python train.py --n_layer=9 --d_model=96 --n_head=3 --tie_embeddings=false --extras=["capped logits"] --init_std_up=0.0208 --beta2=0.95 --lr_head=0.01 --warmup_steps=200 --final_lr_fraction=0.0 --seq_len=256 --steps=3440
Each number is 128 + 24 x the weight over the matrix's rms, rounded and kept within 0 to 255. Layers, rows and columns count from 0.

# layer 5 MLP up, 384x96, rms 0.238, rows 0-32, columns 0-95
[[141  96 161 152 147  76 149 153 136 117 130 116 148 165 154  99 153 117 115 104 130 135 106 166 105 166 145 106 127 136 121 112  72 144 105 148  79 109 141 123 130 154 179 158 116 144 159 133 131 147 108  65 163 144 142  96  89 164 125 123 151 126 171  95 162 173 145 161 136 117 111 173  86 144 119 117 160 179 120 141 110 140 150  90 141  94 199 146 137 114 117 116 115  85 136 121]
 [131 128 141 161 134 117 111 109 158  96 141 134 128 137 161 139 119  93 163 142 139 137 104 138 129 147  91 113 124 146 119 125 120 165 122 140  99 105 121 122 145 122 138 106  93 125 174 139 124 105  90  88 153 142 147 156  95 176 138 142 124  98 121 166 112 133 107 151 138 149  73  86 131 127 112 139 162 124 118 128 118 148 145 146 161 156 133 130 124 172 126 119 116 128 135 121]
 [129  96 138 121 134 107 126 131 150 129 119 108 136 131 116 132 143 114 112 125 115 130 126 122 128 132 132 138 138 112 120 135 107 144  91 151 115 114 116 103 145 124  93 149 131 111 148 103 116 135 149 132 146 146 118 120 128 108 138 139 129 113 125 147 127  98 139 107 133 109 110 141 131 114 140 148 138 129 127 118 118 105 114 127 130 139 115 132 125 142 137 121 114 186 160 133]
 [164 151 123 163 122 165 118 146 116 114 106 147 112 121 197 168 151  90 110 123 149 153 130 130 173 107 140  94 101 102 152  62 145 140 133 148 102 138 120 126 128 156 130 145 156 133 127 144 149 138 136 146 111 121 106 141 130 150 160 180  86 132 132 119 105 111 126 146 137 141 158 103 112 118 124  98 122  91 132 114 160 165 121 149 193 133 128 123 134 159 117  89 136  97 146 107]
 [122 147 138 144 117 105 158  91 100 159 135 139 145 168 124 112 147 110  64  88 147  87 117 135 163 126 111 129 149 121 117 121 151 128 124 122 136 114 159 136  94 144 126 129 153  97 114 147 157 144 138 124 106 163 151 147 157  95 145 126 130 129 122 131 117 130 152 124 164 133 131 123 114 150 103 118 104 131  84 120 129 138 127 117 109 132 150 101 143 126 172 110 136 134 131 101]
 [147 141  96 151 115 182 126 127 122 130 165  99 130 105  94 118 117 132 111 115  99 139 137  89 116  83 137 126 129 128 145 107 123  98 104 125 117 125 130 130 113 110 175 136 131 151 135 140 130 123 116 129 150 123 149 113 120 133 127 158 140 132  95 137 131  87  97 132 150 115 145 112 155 171 139 125 153 118 133 148 141 183 111 134 171 163 128  85 136 143 123  90 106 125 144  94]
 [117 112 112 156 129  95 116  84 138 162 136 136 149 151 126 126 102 166 150 188 110 149 120 115 134  96 143 157 112 164 100 137 115 142 124 157 132 149 156 130 146  80 157 118 141 145 165 137 100 101 136 113 137 147 138 111 150 126 117 105 167 130 138 151 144 154 105 123 142 178 142 132 145 149 161 132 139 162 100 130 141 126  96 139 115 130 167 156 132 107  83 130  95 140 131 159]
 [162 127 112 127 118 101 161 135 119 124 121 108 112 104 111 111 104 118  99 130 109 106 107 149 134 143 139 101 137 107 139 151 154 161 105 114 118 154 113  69 139 117 153 111  89 109 149 175 157 151 163 150 105  97 128 119 131 134 119 160 104 123 115 139  92 119 115  99 103 158 116  97 150 118  96 125 131 177 132 110  94 132 147 131  99 132 149 122 118 141 131  93 152 115 118 124]
 [104  99 143 114 103 111 131 172 191 112 116 188 134 110 135 142 135 159 114  83 145 140 152 117 149  72 154 116 115 161 128 156 175 104 135 145 138 157 188  91 129 132 107  84 132 179 142 153 148 141 181 162  89 119 159 139 169 117 123 113 109 126 129 120  91 113 106 135 108 155 120 107 160 169 161 160 106 154 132  90  91 106 123 117 116 143 147  96 151 121 124 102 156 131 120 126]
 [138 154 140 100 130 118 110 116 105 109 109 123 157 108 169 137 153 119  93 117 103 141 162 124 131 133 109 129 115 124 186 103 137 123 126 149  98 151  95 127 120 132 135  98 143 188 122 161  90 163 107 146 118 130 153 101 126 106 119  83 130  96 101 137 129 104 122 131 125 112 102  89 118 133 102  99 112 165 103 178 101 147 122 119  87 119  96 132 104 134 152 115 153 161 133  93]
 [140 111 163 126 121 132 100 114 124 105 142 142  86 119 132 109 132  95  86 152 155 124 135 144 107 103 152 121 130 157 145 158 130 134 139 139 157 124 155  83  85 117 133 128 149 104 166  99 131  95 120 143 140 139 121 106 118 131 137 167 110 140 128 129 112 143 153 111 152  98 120 110 118 136 121 107 136 152  72 124 110 136 135 123 112 156 129 154 105 140 123  89 189 126 111 131]
 [177 117 123 127 146 140 106 177 106 126 159 188 170 197 129 129 116  66 101  86 167 115  79 145 183  99 105 103 125 126 176 114 141 133 127 122 125 155 164 131 115 138 209  90 110 106  95 158 149 119 116 105  80 121 163 154 148 123  98 111  98 118  93 152 147 155  79 137 132 115 132 107  80 127 133 148 144 190 165 114 150 162  93  90 148 151 124 118  88 113  99 132 156 100 136 145]
 [133 129  94 116 153 122 120 140 133 128 124 118 102  96 142 147 133 119 148 114 106 129 178 112 150 109 124 145 121 103 141 125 147 151 133 126 128 127  53 144 142 134 148 123 161 188 118 151 109  71  76 188 116 146 132 122 121 112  73 145 121 123 107 152 110  80 119 161 100 135 138 161 119 135 131 146 135 131 138  83 134 166 122 109 140 142 169 129 144 166 123  75 148 143 114  93]
 [ 94 104 115 108  78 154  73 144 123 127 140 123 155 104 155 152  75 120 129 104 166 133  95  94 149 130 158 107 139 119 123 126 164 142  90 133 144 106 129  90 122 125 140 105 141 148 114 123 157 147 140 140 137 135 134 138 141 130 115 132 145 125 117 153 113 133 142  97 113 152 107 164  86 119 115 134 150 145 111 141 123 101 156 128 135 132 128  74 120 115 116 140 146 105 154 114]
 [ 94 150 121 145 114 149 134 112 160 127 156  94 173 129 141 115 100 100 121 162 153 159 104 141 185 133 150 123 157 134 128 145 102 129 133 152 112 110 117  77 157 128 212  88 130 141  78 131 124 139 134 108 114 119 146  76 164 199 134 136  92 133 115 176  79 106 106 132 149  96 121 130 112 105 106  93 157 174 125 135 181 157 125 115 108 153 167 141 153  80 136 155 131 146  87 144]
 [135 142 130 129 151 156 144 147 150 107 125 125 122 144 157 119 136  89 136 109 100 155 140 138 147 136 129 120  98 140  97 117 138 140 124 152 123 132 129 105 151 136 122 119 108 124 117 158 138 134 162 101 122  99 117  74 146 120 117 112 101 115 138 127 150  71 108 113 115 125 127 142 150 158 159 142 149 108 152 143 123 145 140  85 141 107 141  71  97  97  93 149 158 123  63 146]
 [157 122 108 126 160 113 107 161  97 120 115 112 128 118 164 141 135 139 117 135 144 111 107 180 141  93 143 124 113 145 130 118 193 171 125 137 126 142 130 131 115 104 125 107 163 145 132 148 156 135 114 148 125 123 113 109 130 143 117 147 153 108 121  97 129  83 139 107 205 130  86 143 125 162 117 119 143  72 121 142 157 158 133 131  99 132 142 159 116 166 134 153 156 143  70 133]
 [140 151 136 110 129 143 107 153 157 108 130 121 114 142 132  61 117  90 123 125 125  99 116  96 131 107 130  98 127 148 126 149 107 105 183 152 119 111 150 159 104  98  71 139 131 125 165 113 139 103 187 116 182 122 150 141 118  76 157 138 153 113 134  59 151 125 119 136 144 187 119 123 121 132 109 157 143 172 112 124  86 136  89 127 127 166 125 152 154 104 155 117 146 110 115 129]
 [130 121 103 136 115 131 102 127 106  99 126 144 165 160 156 134  96 114 112 132 145 128 108 144 152 110 107 162 139 170 144  99 128 144 114 177 147 120  88 166 136 129 157 116 103 160  99 152 138  98 124 120 102 152 113 119 110 136 144 126 144 113  67 133  72 134 102 163 191 121 151 126 131 125 133 135 124 133 136 133 171 152 101 111 127 118 139 138 121 140  97 100 137  70  90 114]
 [148 154 176 136 115 147  91 111 148 125 162 125 140 125 109 122 114 179 119 143 157 136 126  81 136 166 155 107 121  99 145 117 139 160 141 126 130 106 105 149 144 101 168 133 159 136 123 145 135 130 140 143 147 170 127 102 148 141 136 100 123  90 116 165 128 104 145 134 156 138 132 121 148 140 135 128 144 171 120 146 123 156 129  96 128 150 117 125 129 110 125 118 117 152 126 112]
 [137 130 103 152 137 108 160 133 161 109 134 114 207 100 149 111 167 127  78 128 126 104 166 132 131 161 135 108  75 117 153 112 113 135 120 123 124 143 118 128 111 121 121 115 141 125 119 138 128 103 122 135  93 149 138 143 126 132  95 148 135  82 102 150 122  66 163 123 120 170 130 145 127 144 104  71 152 145 136 119 161 128  96 138 127 146 121 129 108 121 138 133 145 178 121 149]
 [173 137 136 140 130  90  86 125 168 139 118 143 124 126 164 139 181 165 138 134 137  71 164 121 113 143 102 108 104 134 136  73 121 171  91 145 111 111 147 109 119 105 145 116 135 123 127 178 136 125 175 145 143 144 105 125 113 114  94 140 111 133 113 153 128 172  97 178 150 192 109 132 192  39 112 127 120 108 126  96 104 132  95 135 141 155 131 102 150 112  79 110 108 130 108 115]
 [115 135 100 169 119 145 105  93 171 154 119 133 157 166 133 101 141  99 102 124 141 166 151 128 170 142 127 179 121 122 143 125 141 106 139 118  97 133 127 123 114 139 108  93 128 139 115 121 122 136 121 138 128 113 103 138 112 118 115 122 162 102  94 113 102 101 102 100 164  86  71 107 156 151 115 130 161 103  74 107 130 174 125 123 126 119 127 147 102 124 201 134 125 107 117 128]
 [161 162  72 105 108 117 157 134 128 116 130 152 130 138 136 165 102 148 129 133 177  99 117  83 140 124 108 102 116 120 134 150 130 113 111 188  97 128 112 142 100 112 145 137 157 166 133 145  99  65 120 130 139 136 118 126 120 140 112 101 113 147 118 132 154  95 156 125 123 106 125 147 119 127 131 145 129 194 162 153 143 165 110 120 185 121 101 160 145 108 155  97 159  87 142 123]
 [125 109  92 104 118 119 133 108 135 128 118 132 142 146 118  99 122 101  99 163 155 156 127 110 108 150 123 137 141 123 125 148 160 164 118 148  83 157 143 132 111  70 120 129 135 107 132  91 145 133  94 142 133 121 102 141 122 123  99 111 137 104 108 158 113 116 137  95 111 167  96 127 112  97 114 119 145 131 109 114 150 117 125 140 130 153 122 124 107 111 126 100 124 144 117 124]
 [111  97 121 137 194 118 162 141 129 119 161 135 117 148 144  96 139  73 127 145  98 101 145 145 104 126 125 107 155  96 122  89 131 131 151 163 141 148 118 127 152 143  96 162 155 164 133 147 177  89 110 115 113 161 167 132 122 156 128 119 129 142 125 118 174 123 123 105 132 112 117 139 132 147  99 140 108 134 163 171 126 144  67  92 111 134 164 121 146 156 141  95 121 158 162 121]
 [127 119 159 110 167 134  73 153 109  61 173 112 161 118 166 137 109 123 171 128 120 143 148 118 137 154 134 113 180 101 139 113 131 137 128 116  89  98 132 120 129 142 129 113  91 121 109 145  89 116 150 165 125 104  86 161 152 149 147 112 123 113 111 139 121 103 132 116 116 104  87 135 109  96 115 153 153 107 126 140 180 153 154  90 123 161 162  99 123 132 160 136 139  76 113 121]
 [192 152 152  98 111 126 143  75 139 104 139 121 136 162  99 135 105 133 120 121 121 126 135 140 127 130 153 108 127 125 126 108 149 119 123 165  93 121 101 150 133 136 140 103 125 172 114 139 134  83 126 164  44  90 112 123  98 141 130 119 136 103 101 134 112 137 144 106 111 125  95 159 144 148 137 132 154 135  83 137 194 105 128 135  92 123 169 129 129 166 141 123 110 100 133  90]
 [177 118 137 120 153 123 128 162 108 146 111 138  88 174 145 123 135  99 136 137  84 151 146 153 123 115 113 105 104  93 113  93  85 102 129 167  81 154 147 133 111  75 117 147  79 159 155 116 147  91 109 105 137 137 152 147 158 118 132 165 150 121 126  94 186 107 126  80 123 147 141  95 105  90 120 129 136 127 139 126 123  97  97 122  90 132 114 109 100 144 161 118 116 163 147 107]
 [140 131 128 146 152 145 114 108 177 116 182 136 124 116 194  97 188  93 150 137 147 125 114 130 116 159 122 128  93  99 136 113  96 124 127 130  96 139 144 114 145  87 130 154 134 165 144 117 133 141  99 106 118 114 113 120 154 152 134 139 146 100 127 149 133  66 126 136 120 127 132  73  93 103  64 120 130 106 151  58 146 129 102 114 128 112 173 104 116 121 128 145 142 140 135 102]
 [111 146  94 154 150 152 183 148 117 137 131 158 139 175 127 130 131  88 101 128 112 124 146 126  98 125 152 109 139 107 145  97  83 122 125 138 135 153 148 137  96 180 102 124 107 147 139 128 121 132 106 108 140 107 152 101 141 119 131 162 109 169 134 110 118 154  92 137 132 131  79 127 123  88 157 135  90 104 109 158 110 147 127  98 130 162 120 116  86 113 131 143 136 134 117 113]
 [148  69 122 159 162 120 137 112 107 141 136 149 135 133 135 128 156 129 145 156 140 104 117 138 117 159 142 109 120 117 146  90 125 122 138 123  90 173 117  93  81 101  96 131 135 126 105 119 136 133 108 112 131 124 105  92 136 105 119 126 163 103 116 140 131 110 104  86 101 148 125 127 163 117 168 103 150 140 127 123  88 121 142 123 123 124 133 114 152 143 147 114 111  81 133 145]
 [133 148 190 103 178  95 136 121 168 120 126 117 146 170 175 182 128  57 157 148 108 109 147 172 114 107 130 123  93 116 126 117 140 122 193 129  96  98 156 120 136  60 148 128 108 189 131 139  96  99  97 133 116 136 121 165 155 158 118 120 142 106 148 108 124 115 208 102  90 114 136 110 155 120  95 135 128  95 141 168  89 134 122 141  86 194 152  72 112  96 112 107 155  86 123 126]]